config.yaml
n_layer: 11
extras: ["some layers without attention", "local attention windows", "shifted keys", "gated attention", "capped logits"]
init: "uniform"
init_std_down: 0.00244
lr: 0.00175
beta1: 0.95
beta2: 0.95
Each number is 128 + 32 x the weight over its row's rms, rounded and kept within 0 to 255. Layers, rows and columns count from 0. The size above them is the row's rms in percent of the matrix's.

# layer 2 MLP down (transposed), 1024x256, rms 0.0799, rows 393-445, columns 128-191
size [106 102 113 105  90  88 100 109  80 101 101 107  72 105  96 113 103  98  94 107 107  94  95 103 111  79 103  96  99  91 101  94  98 108 105  79 111  99 107  94 109 108  88 108 109  91  96 112  97  85  96 113  95]
[[147  95 150 105  86 149 156 109 130 150 177 115 149 113 187 154 106 179 119 144  99  99 140 138 147  76 153  83 116 119 127  94 157 143 136 204 130  71 175 123 100  71 100 107 178 128 101 154  81 133 132  69 162 135 120 148 119 125 130  65 131 144 127 142]
 [151  71 189 169  98 143 164 147 175  82 173 167 178 109 136 124 110 161 170 101 107 129  95 130 117 163  75 159 132 106 179  85 119 143 122  91 102 135 150  73 123 111  41 175 105 137 172 150 107 164 132 190 141 146 162  60 100 141 108  87 183  80 153  90]
 [129  82 135  88 104 105  99 152 135 143 146 136 128 125 165  88  74 220 123 137 158 136 119  38 126 114 125 153 106 161 152 103 114 155 119 199 143 135 111 123 171 112 132 134 141 119 152 110 151 124 177 126 146 111 155 102 119 126  98  71 151 104 128 175]
 [100 111  91 135  91 201 117  89 115 168 174 120 118 157 177 118 149 119 123 173 154 186 156 124 143 157 108  49 164  75 128  90 114 166 131 121  85 125 167 157 114 136  85 153 106 195 136  80 116 107 146 141 160  74 142 163  85 184 118 132 133 167 100 133]
 [131  90  79 106 155 114 161 111 121 133 154 140  80 102 177 105 117 158  93 133 100 106 139 118 107 205 174 107 161 123 165 124 142 120 100  89 151 106  91 162 169 197 136 120  99 152 148 209 112 165 115 118 132 127 154 144 118 121 134 102 148  97 142 129]
 [ 50  99 119  57 156 140 100  90 146 157 142 134 139 136 131 118 157 147 154 127 103 147 121 114 195 115 131 168 174 106 130 122 183 104 143 138 126 134 123 122  71  69 108 110 140  96 136 121 201 149 158 162  67 143 136 124  82 155 100 123 217 182 114 155]
 [155 108 148 141 142  66 106 139 157 160 101  80 166 173  82 131 143 103  87  80 123 119 185 116 102 104 129 121  72 151 140  96 166  98 140 137 135 156  99 142 154 167 135 110 139 129  66 101 125  82 156  99 150 197 114 141 113 143  73 176 113  81  88 194]
 [127 105 168 182 120 100 110 135  86 156 175 209 169 154 177 152 115 125 152 131  98 106 137 173 114 134 124  74 137 109 163 158 113 124  68 186  98 133 144  89 162 122 116 162 122 139  83 119 158 164  56 159 154 115  85  51  95  87 172  99 136 123 120 181]
 [ 98 146  97 114 109  75 172 130 156  99 126 120  60 128  96  94 119  74 163 166  89 139  86  92 155 117 126 113 113 121 135 102 162 118  97 129 137  95 124  96 109  63  79 169 100 161  64  70  74 173 160 141 154 125 159 197 156  86 130 212 152 177  64 135]
 [118 147  97  71 165 146 142 157 103 168 140 113 158 132 132 142 109  84 155 126 151 106 151  86 156 126 122 128 131 143  93 123 142 159  94 123  96 102 180  92 157 101 149 153 169  72 130 136 137 100 134 120 145 127 138 113 100 165  95 132 135  96 189 142]
 [171 119 130  98 128  89  76 168 170 109 169 135 163 103 138 171 136 137 116 152 145 154 110  92 115 145 116  94 180 119 148 152  73 190 147 150 183 108 162 116 142 193 171 181 114  96  99 107 163 111 146 140 120 166 100 102 160 129 138  96 192 123  91 128]
 [ 57 149 120 115 121 141 136  75 155  91 169 189  98 135 116 183 154 161 164  90 141 160 131 105 148  77 153 135 131 170 147 154 135 157 165 121 128 194 129 153 120 137 109  97 145  45 161 100 133  68  98 157 132 103 119 149 198 149 188 142 103  81 149 116]
 [120 113 122 135  95 104  93 119 132 126 113 126 168  67 113 184 157 155 125 125 125 154 141  83 109  40 168 136 158 106 102  96 143 164 155 166 143 172 120 127 160 114 166 128  58 116 138 162 134 150 137 127 108 123 121  80 167 158 158 124  79 142 117 132]
 [121  62 114 113 156 113 124 119 154  85 104 154 153 111 176 163  97 124 101 113  91  97 113 162 115 177 113 141 104 187 140 154 149 135 160 118 121 170  73 148 107  83 153 146 189 140 150 134 153 151 107 177 144 134 102 161  86 141  26 155 126 138 146 133]
 [122  97 146 121 128 143  85 148 138 108  95 132 153 143 110 172 160 133 167 102 182 164  73 158 152 151 115 122  76 152  93 120 144 103  91 167  97 114 179 105 139 126  98 129  82 130 182 170 149 134  72 171 149 143 157 110  98 127 122 108  98 155 164 105]
 [130  92 150 149 169 124 143 105 124 133  86  81  87 132 173 171 136 168 113 113 186 117 116 131 122 115 129 144 124 122  93 121 167 169 110 142 172  92 141 153 121 145  89 118 112  65 186 145 136 179 125 138  36 148 109 110 185 133  86 177 170 116  88 119]
 [ 98  39 143 146  68 110 149 128 178  93 121  93 129 145 173 158  88 172 106 122 147 113 158 150 152 132 128  98 101 143 204  65 144 157 141 176  64 103 111 138 103  87 116  98 120  91 127 178 163 105 165 166 166  72 175 151 119 103 110  86 137 130 128 117]
 [165 148 104 143 162 174 152  67 104 139 135 166 144 104  69 117  92 147 119  82 154 104  75  67 159 138 154  82 140 116  72 128  74 182  54  99 167 156 132  97 159 168 186 145 162 160 140 133 142 126 130 151 102 146 153  95 137 115 138 120 160 130  37 130]
 [139 166 146  75  87  80 133  99 145 134 193 108 128 108 113 193 156 175  96 113  92 147 113  87 151 138 116 116 162 123  96 113 123 135 102 124 102 149 170 117 128 151 155  74 149 100 129  89 122 126  97 106 144 129 140 125  66 188 123 137 174 161 153 164]
 [ 98 112 150 105 167 191 148 211 123 190 171 106 102 103 123 137 104  74 181  85 117 152  84  90  87 130 115 173 124 145 158 116  53  98 111 138 180  72 164 127 137  99 165 102 118 148 126  78 151  53 174 136 101 179 143 148 124 136 106 109 127 126 169 183]
 [142 109 164 137  97 135 106  87 145 129 190 112 134 146 191 104  97 134 176 180 155 123  88 171 153  69  73 103 103 151 206 176 144 108 140 131 133 114 148 139  97 194 164 140 156 136 146  84  97 123 138 141 145 104 142 116 144 148 160 124  95  86 109 177]
 [112 146 193 181  71  91 187 101 117 171 168 117  80 104 147 130 141 129  82 111 106  99  85 119 131  67 129  43 121 175 102 118 178 117 160 122 137 156 148 126 143 147 138 230  81 119  98 113 132 121  80  76 126 147  83 117  90 106 124 170 167 111 108 145]
 [125 153 123 127 117 114 129  79 138 150 106  93 123 126 166 143  93 181 143 187 174 166  88 134 102 159 186 120 127 127 111 138 148 119  92 138 133 147 123 109 129  45 171 155 177 153  45 139 168 145  72 160 173 158 121 121 190 106  78 200 151 160 156 156]
 [170 104 125 101 134 157 133 206 158 109 146 148 124 117 135  79 143 115 153 145 107 141 147 131 130 115 143 150 143 126 123 123 151  74  92  95 128 144 112 148  92  66 161 135 169 121  67  74 162 109 112 145 124 108 149 125  96 107 166 149  97 132  58 129]
 [153 178 158 159 139 125 105 110 124 165 165 156 173 120  96  85 135 147 132 132 169 207  86 123 109 171 117 175 138 112 143 102 173 138 156  94 176 146  92 177 123  81 172 131  68 132 121 163 108 106 139 185 115 169 179  93 117 169 119  98 129 170 166  82]
 [111 110  96 145 137 104  81 117  91  93 134 136 176 101 131  87 119 101 128 179  71 134 119 110 136 133 172 139 175 186 157 157 168 143 114 175 122  96 215  76 130 133 136 119  87  90 153 133 102 129 141 144 115 152 156 108 107  54 146 144 130 150 158 197]
 [129 117 130 124 104 146 109 120 145 191 126 157 154  49 103 109 154 119 155 105 181 159 144 173 106 108  95 130 154 140 117 213  90 148  79 121 121 103 142  86 215 138  82 115 132 168 145 140 125 120 157 102  74 127 165  89 121 180 118 169 167 130 109 171]
 [121 114 145 128 208 110  80 141 121 138 151  99  99 131 135 101 139 208 120  32 163 106  53 110  93 119  99 127 135  97 130 126 173 121 123 194 158 125 114 171 142 151  90 135 174 166 159  72 119 156 124 130  54 117  99 148 112 154 140 135  74 134 162 142]
 [168 135 135 126  95 106 155  90 140 142 129 125 175 106 136 162 101 133 115 133 104 112 130  99 127  95 162 157 146 137 162 114 122 102 137 157 122 171  89 136 201 205 166 151 143 152 190 143 124 151 109 156 109 145 145  93  85 199 118 128 137 109 165  91]
 [127  98 155 131 114 136 147 145  57 141 117 109  83 154 139 101  83 139  88  94 116 133 113 115 136 139 124 143 111 124 153 146  92 133 105 130 137  70  75  86 126 127  85 168 186  81  87 128 119 124 109 100 148 151 117 160 155 146 134 101 106 103 115 113]
 [163 119 128 118  97 133 139  87 144 168 106 184  37 155 134  57 107 106 135 128 158 107 100 102  63 186 123 156 201 119 153 177 109 170 133  86 122  95  98 150 112 161  94  91 113 178 118 201 146 107 106 168 166  76 114 141 119  97  68  84 130 164 156 119]
 [129  65 103 136 146 152 144 120 113 110 124 189 121  93 132 158 152 118  87  66 167 129 107 119 113 101 118 107  93 129 151 132 115 128  71 106 101 119 176 200 160  94 136 170 181 152 149  83 123 126 116 124  47  85 160 132  94  80  95 161 192 132 109 149]
 [ 72 125 182 152 144 118 151 109 114 152 111 136 127 157 143 140 137 103 100 166  95 112 106 139 164 140 138 151 105 117 155 152 123 165 177 172 139  95  92 137 140  72 155 102 143  82 170 127 128  91 108  83 137 120  96 105 107 147  56  63 174 132  88 126]
 [ 84 141  66 144 107 128 110 104 149  96 158 107  86 134 132 122 168 136  94 100  95 109 146 142 130 126 123 147 161  76  85 172 123 150 101 157 103 128 136  99 184 169 154 102 154 122 168 144  61 123 105  66 148  71  90 113 129 166 151 153 169  69 101  84]
 [161 124 194 107 121 182 188 195 136 133 123 150 150 137 121 133  99 131 141 101 143 146  67 153 151 145 147 151 113 109 116 146 170 146 127 168 108 170 133 145 131  74 109  95 142  86 179 171  93 101 121 125  90  91 142 133 137 114  45 116 146 120 148  94]
 [122  99 223  78 129 176 131 130 148 159  93  85  91 139 187 125 144 145 154  88 155 125 117 158 141 136 148 103 122 149 151 137 155  81 171 162  26 107 158  65  64 130  85 174 131 116 122 175  85 164 150 141 119 135 183 128  39 133 121  69 113 162 128 110]
 [115  91 124 132 178 191  95 158 121 159 166  81 121 138 138 147 183 174 134 114  81 164 161 142  74 106 101 173  94 122 148 144 131 131 122 110  58 126 181  80 125 179 159 143 129 100 171  81 119 179 113 136 169 130 120 132 102 134 163  94  87 134 136 125]
 [103 115 156 105 105 200 170 151 142  73 138 123 171 149  86 132 137  78  78 164  77 198 150 132 111 214 103 148 142 146  78 126 148 129 148  90 162  92  69 103 113 156  94 183  79 124 118 175 137 110 170 132 154 185 156 145  97 132 108  85  85 133 177  98]
 [174 124 124 153 141  69 119 146 151 112 102 109 146 172 155  96 147  84  68 128 127 134 128 146  83 127 122 115  99 124 142 170 134 132 104 123 130 151 105 133 123 137 113 139  92 130 133  78 109 118 193  80  81 110 101 109 123 145 189 153 138 120 127 151]
 [120 139 170 145 157 138 128 132  75 140 107 112 114 139 148 137 172 152 132  63 156  67 119 144 164 196 171 129 178 103 125 158 125  88 125 100 129  79 151 147 155 104 136 133 168  54 192  54 122 109 105 135 164 103 163 133 131 135 128 162 108 146 118 112]
 [ 96 107 120 104 147 119 156 106 134 113  99 101 106  80 114 124 127 125 153  94 171 152 151 148  69  98 107 116 182 161 135 133  87  89 108 109  82 109 164 197 131 145  93 132  62 132  82 114  54 119 150  54 137 112  73 129 168 188 118 171 162 143 151 176]
 [127  97  88 178 110 170  71 121 130 136 125 203 137 114 198 120  60 147  95 121 133  98 101 150 149 142  95 148 154 133 191 169 112 176 168  96  63 126  76 150 161  70 128 157  94 146  87  82 168 124 143  99  97 174  75 147 123 159 116 125 115 201 173 143]
 [121 117 129 143  95 124  88 154 167 146 132  64 132 120 131 155 147 185 146 117 107 109 154  51 102 153 135  57 117 145 181 177 171 109 119 139 116 180 143  90  94 161  92 132 111 147 110 121 182 154 192 151  55 126 119 105 134 130 135 151 117 108 123 157]
 [152 159 106 131 140 131 137 110 173  92  94 154 137 121 120 156 194 193 151  99 106 140 121 180 154 186 149  87 100  67 128 192 139 152  99 153 152 154 114 156 132 179  91 157 153  76 108 119 142  85 167 120 103 118 167 133 137  95 138 134 145 150 147 106]
 [142 132  75  91  83 155 135 151 195 104 156 170  85  90 144 162 138  63  86 197 103  92 146  63  67 114  95 120  39 148 105 113 145 118 136  86  98 122 111  91 101 200 164 121 155 125 151 176 159 152 146 133 150 185 168 129 144 146 139 115  97 117 127 106]
 [ 69 129  96 184 127  95 182 111 118 112 157 168 124  84 151 124 123  95 103 126 175 213 135 156 104 134 116 106 103 128 127 160 143  76  59 125 141 129 100 177  79  91  66 146 101 106  74 126 131 127 160 105 116 130 112 140 123 118 128  57 124 132 166 120]
 [117 123 104 129 137 193  71 145 203 139 132 121 155 147 107 111 170 122 134 148 166 185 160  72  78 186 129 121 109 142 134 155  94  84 107 144 146 100 172 108 151  93  79 109 144 145 154  52 110 118 120 184 192 165 149 126 174 114 120 124  65 179 132 120]
 [181 171  99 106  91 102  83 200 163  88 139 133  91 128 136 112 136 132 204 117 141  91 138 101 187 135  80  95 130 111 180 128 120 110 142 140 132 115 102 162  92 155 124 152 151 168 122 186 153 116 174 108 141  68 121 139  76 113 190 101 163 150 109 103]
 [ 92 123 119 153 128 142 120 185 101 166 100 115 143 135 124  86 127  85  99 201 112 113 111 145  92 190 142 110 102  87 133 105 132 103 103 152 225 132  97  95 124 127  94  86 112 152 105 110 156 164  89 162 112 141  51 163 100 130 126 135 107 155 132 115]
 [183 149 181 112 113 124 107 177 185 127  97 159  92 107  94  99 107 105 104  84 127 152 150 132 144 121  80 125  62  94 145 171 202 160 165 174 138  58 168  88 123 164 126 165 137 107 147 150 204  98  92 168  95 153  93 118 123 183 146 121 144 131 148 152]
 [108 137 146 113 124 154 108  67 155 151 101  93 107 149  73 128 159 167 100 149  98 120 141 143  76  76 134 116 116 138  98  98 117 135  99 143 122 168 117  99 123 110  44 153  66 141 112 120 102 134 127 171  67 122 114 122 152  88 129 115 109 122 182 151]
 [157 153 108 105 160 185 141 133  99 101 142 131  83 105 109 144 125  86  65 157 114 130 130 175 107 149 181  71 126 155  89 158  86 107 158 120 213 151 164 132  74  55  99 118 115 135 121 102 107 105  97 104 146 158  68  94  80  90 140 172  78 123 108 123]
 [183 153 128  96 127 136 125 129 131  69 144 107 142 121  92  86 194 203 123 142 131 131 126 172 100 121  86  98 151 149 158  92 127  43 112 135  81 131 161 110 194 102  74 101 133 124 151 121 187  84  93 110 157 171 109 115 128 179 150 120 113 154 110 113]]
# layer 2 MLP up, 1024x256, rms 0.091, rows 394-445, columns 128-191
size [105 109 106  91 100  97 105  85 102  99 101  76 101  93 110 106 101  88 102 105  93 102 103 106  86 102  89 102  90  99  98 101 105 106  90 107 102  94  99 108 104  94 107 116  92  97 112 101  90 101 108  90]
[[114 137 130 178  93 119 141  99 127  97 111 110 133 154 112 115 153 162 119 114 119 137 172 133 102 139 145 131 191 106 102 171 124  68 131 125  83  84  88 129 134 161 133  93 153 127 182  92 133 127 111  82  99 111 134 130 168 187 133 140  69 179 140 181]
 [141 105 119 155 156 182 133 147 180 138 104 188 158 133 124 140  95 130  90 142  80  99 100 176 130 170 118 127 213 136 108 129 168  82  42  77 158 128  71  74 108 117 122 107 130  65 129  83 135 151 178 123 102 159 186 133 130 127  68 138 157 135 111 147]
 [116  75 110 183 102 106 168 133 141 145 124 104 156 127  88 179 146 162 104 106 146  95 151 139 104 114 182 189 142 211  88 148 158 110 127 101 101 148  37 119 109  97 118 151 184  93 124 120 112 127 139 123 141 122 130  80 159  74 108 175  93 147 132 141]
 [131 117 142 104 131  91  92  88 131 131 138 125 115 131 139 111 184 113 101 131 184 151 121 129 175  66 167 148 140  95 133 128  99 139  94 111 140 144 168 136  82  79 158 102 105 104  84  92 141  88  91 144  75 107 115  55 148 130 144 171  70 116 205 158]
 [225 121 105 177 169 101  87 114  96  65  90 159 110 134 107  96 120 122 126 130 129 135 132 134  45 177 156 137 119 135 145 184  76 143 100 131 106 119 121 103 153 163 129 125 173 120 117 145 110 133 132  45 131 120 126 144 151  71 160 122  61 111 152 151]
 [120 118  70 129 130 145  94 135 184  86 100 102 137 175 125 148 148 119  81 113 139 122 163 118 136 149 143 119  93 101  38 134 171 117 165  52 107 151 134 133 115 125 167 141 134  69 110 102 107  71 143 111  94 133 132 141  88 148 115 210  94 122  86 187]
 [135 102  94 117 128 136 119 156 190 130 139 150  94 145 151  87 169 103 143 199 215 172 149 116 171 124 158  78 150 108  77 117 127  94 130 111 127 120 100  62  83 129 126 105 149  85 154  90  78 106 133 132 135  69 156 113 122 105 157 121 146 125  98 114]
 [156  77 149 162 118 157  79 121 125 138 149 155  75 126  99 130 154 194 104 122 162 102 152 144  89 130 141 197 164 109 119 196 131 149 146 116 131 116 130 132 101 112 151 104 153  96 173 122 165 138 110  80  82 133 109 147  91 188 153  70  69 102 153 223]
 [132 109 132  81 131 139 180 148 109 132  64 153  95 121 145 133 145 153 148 113 156 148 116 176  84 147 106 134 129 116 126 141 131  78 139  87 163 124 125 152 133  84 194 109  70  92 143 124 128 137 180 129  97 179 181 132  62 124  84 140 133 140 173 147]
 [198 152 171 138 111 154 192  76 106 148 140 164  95 164 184  95 146  73 113 161 131  69 134 121 131 131 185 123  93 158  82 129 101 125  98 132 124  91 120 108 120 148 103 209 115  96 138 105 141  96 100  97  85 166 147 164 114  88  73 187  58 168 106 131]
 [194 137  45 143 135 126 158 127 106  84 128 160  61  92  90 166 163  48  98 161 108 116  81 127 129 136 144 177  94 151 162  82 208 119 140 118 159 102 149 118 121 134 115 121 144 138 175 161 145 195  96  51 128 121 121 107 155 180 173 141  82 150 195 152]
 [125 112  71 125 150  80 157 164 113 108 133 112  87 106 160  84 164  92 132 117  89 131 134 115 115 135  82  83 118 102 153 172 128 113  87  97 119  65 132 148  71 117 100 147 125 107  94 113  65 118 132 106 146 114  71 143  99 121 104 129 152 187 168 138]
 [131 120 122 177 103 169 171 164 148 117 145 211 182 165 164 148 168 156  96 192 119 176 115 128 147 125 129  93 178 151  99 110 151  97 149 114 122 138 115 165  43 101 140 143 139 106  87 131  99  99 119 105 135 156 133  86 103 144 136 175  78 147  97 173]
 [104 116 139 107 122 100 110 136 149  65 105 111  95 181 104 152 142  84 151 154  99 145 131 112 119  97  91 142 152 125 126 121 102 132 125  86 162 104 104 154 159 141 108  99  76  73  64 138 115 100 121  89  81 145 122 155 155 123 135 143  74  69  95 100]
 [188 109  76 190  59 185 110 102  98 145 164 136 183 151 172 145  87  80 153 148 113 143 147 124 157 157 126 156 136 139  56 156 131 129 134 142  98  87 113 127  63 135 154  91  61 133 127 132 115 110 145 139 143 181 131 125 114  88 136 112  79 107 128 138]
 [143 114 115 144 130 152 126 170  94 162 116 144 191 134 136 132 234 126 104 136 105 129 145 158 151 146 114 160 119 175  48 136  97 113 167  53 130 166 147 158 127 125 130  70 147 105 162  92 102 103 154  94  64 167 170 128 132 129  10 140 118 181 107 147]
 [ 86 171  57 129 130 124 142 187 144 109 185 106 126 161 206 147 158 123 107 124 128 172 151 101 129 143 164 150 156 114 105 109 172  59 174 151  90 124 125 144  32 141  78 134 106 100 139 138 127 130 147 106 105 137 100 157  86 116 144 160  95  75 162 138]
 [113 150 112 110 129 196 139 189 133 123 178 153 182 117  97 162 101  86 150 106 162  86 143 155 116 124 129 172  88 158 173 132 114 126 137 124 132 186 124 156  77 106 118 201 140 165  97 131 123 137 191 132  95 130  96 108 138 105 135  88 143  88 198 116]
 [231 172 159 129 149 122 217  85 115 117  89 138 115 146 128 147  99 174 139 116 129 132 114 118 159 100 129 139 140 129 120 158 160 131 101 107 108 103  89 105 133  80 155 199 169  99 175 161 102  84  84 154 131 116  98 161  96  70  90 127  75 104 103 107]
 [124  89 132 102 149 159 175 123 177 111 165 106 135 114 152 147 153 151 107 199 142 159  47 112 112 147 128 170 171 119 111 109 153 133 123 128 124 154 152  56 135 112 105 108 164 136 164  94  59  95 157 116 138 139 166 198  65 127 124 151 116  86 137 132]
 [135 127 126 110 114 122 184  67  90  88 124 118 115 108  73 185  57  78 231 139 146 130 149 111 134 186 106 180  90 148 128 113  70  82 117 110 153 127 154  86 137 146 135 140 156 159 106  96 132 134 196 108 132 123 147 188 127 141  73 187 111 112 154 175]
 [195 119  96  95 107 166 115 166 172  85 153 102 186 152 123  67 168  83 126 200 120 152 102 105 135 186 121 158 136 129  62 182  87 141 102  96 120  75 152 107  83 199 179 111 111 155 113  80 111 103 149 124 109  90 138 155 116 169 121 114 131 122 121 115]
 [153 107 130 108 172 171  97 139  63  90 136 187 127 120 137 114 139 151  70  98 103 195 193 108  71 164 119 148 187 130  78 189 112 150 105 108 138 135 119 124 107 182  99 110 137  98 152 101  43 120 132  96 121 130 115 184 159 181 121 113  59 134 158 134]
 [212 149  72 150 173 179 133 147 121  94 158 128 107 146 147 118 100 161 153 215 110 131 182 101 128 108 101  85 104 147 115 156 141  48 131  67 140 160 138 149  92 138  93 131 119 111 109  92 100 159 167 152 129  99 159 117 133 194  95 138  76  88 146 140]
 [133 145  92  44  61 167 126 108 161 153 121 145 139 111 119 157 167  69 109 101 139 111 170 138 137 142 145 156 158  89 101 164  91 121 132  45 115 161  86 134 114 132 118 140 185 104  96 136 109 133 158  50 175  86  57 119 140 148 128 139 103 141  81  81]
 [136 132  71 139 122 163 111 109  89 136 160 132 111 146 136 103 126  74 118 122 126  93 132 187 101 106 119 132 176 109 156 139 111  82 125 116 111 118 169 186  69 173 146  83 190  87 132 105  79 141  95 127  83  90 159  67  75  84 160 220 144 111 113 171]
 [160 183 135 140 144 162 162 133  72 104 110 132 121 153 138 115 151 109 147 155 184  67 119 116 121 157 166 159 146 116  80 136 166 122  99 168 134 143  52 180 110 127 133 103 108 102 125 170 113 158 147 120 150 124 141 212 107 130 147 108  92 142 161 143]
 [100 111 124 144 153  56 156  98  94 171 130  88  92 172 137 149 188 145  93 108 113  67 156 124 146 133 164 121 186 132 110 105  99 125 134 121 116 121  92 172 103  74 164 178 159  91 130  64  97 124 159 149 151 138 133 155  51  56 107 156 119 109 146 214]
 [128 122 129 126 112 202 112 188 161 119 129 114 130 136  95 163 192 131 134 203 168 159 158 117 117 116 172 108  90 142 112 134 109 107 143 125 157 187 165 143 132 176 134 114 119  81 133 163 119 119 138 131 118  66 136 110 123 131 131 183 111 165  91 166]
 [161  66  83 155 148 196 134 105 108 129 119 118 147 132 140 154 160 105  67 149 133 100 174  95 129 132 170 160 175 109 121 132 115 161 103  99 100 159 103 149 127  64 164 113 142 129  83 137  78 170  84 125 133 137 106 128 122 135 162 132 112 180 131 141]
 [138 168 145  87 175  95 165 139  86 188 108  62 147 138 107  91 221  94 122 157 116 109  90 168  86 144 109 131 156 158  77 137 117 148 142 134 132 119 103 121 115 171 134 159  94 137 128 137 102  74 127  95 116 121 111 167  65 171 109 113 140 165  93 141]
 [159 156  83 110 127 196 144 156 121  89 148 157 156 105 121 165 105  98 155  81 123 161 111 135 138 140 151 151 123  61  35 160 168  76  91 127 136 110 106 132 106 140 148 166 175 144 135 114 122 115 151 164 109 120 174 174 114 126 142 154 106 153 128 116]
 [125 136 118  90  62 149 106 142 112 143 153 117 138  96 123 155 109 158 122 116 117 138 124 141  80 129 176 154 183 155 100 163 141  93 131 151 129  33 113 120 107  31 131 161 159 133 130 118 159 117 113  84 161 187 107 103 136  22 143 131 124 131 134 156]
 [205 136 166 115 138 142 111 127 151 138  97 122 112 112 125 110 125 114 186 142 155 140 142 110 167 195 100 152  55 133 121  97 116 178 177  86 129 121 153 180  85 121 137 124 132 186 119 130 102  64 156 126 135 157 105 104  76  95 102 163 115  84 147 145]
 [118 105 155 197 176  93 119 130 148 135 151 135 133 123  87 104  87  96 117 150 172 163 155 136 107 111  92 188 131 133  54 147 114 146 104  82 201 173  80 176 155 135 167  53 111 148 133  54 182  73  94 118 138 131 114 190 115 177 160 192 140 110 126 107]
 [190  98 134  97 111 121 114 153 138  63 184  80 157 146 108 124 203 100 150 162 121 142 118 118 125 211 107 185 110 107  46 155 132 109 144 108 131 124 166 147  90 104 163 143 165 135  93 106  54 126 170 108  97 140 118 146 137  53  98 193 124 133 152 139]
 [ 83 134  95 118 132 126  86 129 134 133 181 176 111 155 126 115 179 164 133 208 136 133 140 147  74 152 139 114 142 127 116 172 139  84 115  49 142 122 140 138 122 128 175 128 117  49 119  76  97 130  95 131  60 101 148 145 136 145  78 158 133 134 125 161]
 [173 107 102 144 142 139 138 176 151  76 127 150 117 188 144 148 102  82  73  90  56 206 154 130 147 189 138  91 181 105  75 160 107 132  90 149 127 148  71 178  96 111 137 137 129  68 154 138 145 170 167 114 140 131  61 118 111 105 131 138 106 127 208 120]
 [140 145  91 134  99 116 147 154 159 166 135 152 123 147  93 139 154  81 146 150 167 163 141  58 163 119 144  79 135 139 142  55 135 130  88 143 123 150  90 110 106  76 105 163  99 120 127 153 128 133 181 131 109  81  46  89  95 128 160 106 110  94 115 101]
 [ 95 126  96 134 116 117 113 122 148 127 124 181 161  94 122 142  81 102 144 143 182 131 165 141 169 156 126 145 137 110  97 169 109 144 125  60 128 123 120 162  81 123 168 140 131 103 191 109 108 106 107 113 128 122 131 146 134  71 121 137 100 138 173 164]
 [121 139 154  93 133 155 168  96  95 101 150 134 132 152 109  87 121 120 131 150 114 108 120 124 134 192 116 129 117 118 113 117 114 108 114  48 133 155 133 192  71  86 198 131 143 141 129 114 147 149 123 127  73 124 130 167  62 124 157 126 101 101  87 122]
 [185 116 108 126 135 155 141 154 145 148  95 197  97 150 163 143 170  70 135 111 129 110 102 140 114 176 139 190 149 100 125 175 130 135 118 148 152 166 126 137 115  65 128 128 130 153 135 112 120 103 139 114 105  63 156 117 144  29 156 105 129 183 112 110]
 [140 141  98 130 101 152 119 165 152 143 138 133 131 145  85 128 110 103  51 185 202 125 125  96 205 141 161 163 149 148 142 155  73 108 116  99 126 108 119 100 112  73 112 122 101 111  90 140 112 140 110 132 147 158  92 121 105 136 156  85  91 103  94 106]
 [123  93  96 124  71 189 140 125 166  62  78 156 113 152 136 154 133  86  70 161 115 162 180  70 103 114  96 169 138 115 158 176 155  83 122 129 157 125 136 126  85 113 119 140 171 110 104 148  64 121 132 143 104 122 124  81 103 144 141  90 112 105 170 129]
 [160 101  96 172 109 192  89  71 110 118 113 121 120 114 129 109 119 166 146 102 111 144 206 104  72 129 175 164 130 179  85  72  88 124 170 145 133 134 121 131 106 149  96  58 145 157 105 109 115 121 107 148  89 155 175  64 124 136  99 136 143 177 150 145]
 [139  92 138 157 185  96 149 143 112 104 159 149 172 128 112 145 105 134 111  87 133 114 109  78 139 151 139 177 121 112 153 120 121 119 111  95 161  98 130 135 140 155 132 132 115 128 116 151 142 143 129  69 128 185  28 161  53  94 107 178 142  65 140 137]
 [166 137 122  77 111 209 134  69 153 196  98 103  93  98 108 141 125 114 126 142 198 134 148 127 186 143 142 150 102 142 133 136 109 101 102 132 116 132 129 137  94 126 207 152 115 128 115 121 102  21 177 148 102 171 110  97 147  88 145 178 125 148 151 137]
 [152 110  99  85 112 185  81  98 154 104 165 201 122 140 120 103 138 146 153  97  95 144 153 163  73 127 192 107 146 128 119 140  92  50 124 129 121 135 138 168 137 102 161 115 188  76 155  62 140 111 109  55 140 142  92 112 122 152 112 179 149 131 144 108]
 [ 69 133 134 153 133 138 139  83  99  85 131  95 120 159 133 182 122 128  89 164 144 132 130 156 110 141 158 114 158 147  89  94 122 109  41  72 190 171  77 136  94 121 144  96 157 117 127 153  64  79 168 143 101 130 153 147 127  91 143 143  97 161  96 168]
 [207 141 135 173  75 110 145 153  60 113 120 161 157 145 161  68 115 100 170 135 138 116 107  92 178 193 129 135 149 147 152 170 137 125 148 128 145 106 100 166 144 116 167 110 130 160 115  97 136 133 143 100 136 114 121  61 118 119 111 100 145 179 124 126]
 [139 132 163 133 129  85 174 189 103 154  99 113 152 144 105  78  97  98 146 116 186 125 138 137 133 106 138 128  99 110 147  95 123  91  93 150  84 138 128  57  90 113 108 157 168 119 161 139 121 112  99 130  94 154 179 113 141 114 151 183 136 155 189 173]
 [ 76 122  98 134 130 101 162 120 124  97 126 148 112 144 181 133  99 129 129 124 134 111 202 162 124  79 141 118 172 141 107 129 110 102  75 139 158 131 172 113  75 117 109 107 118 152 121 161  91 180 176 118 165 130  97 161  72 124 140 149 115 117 113 165]]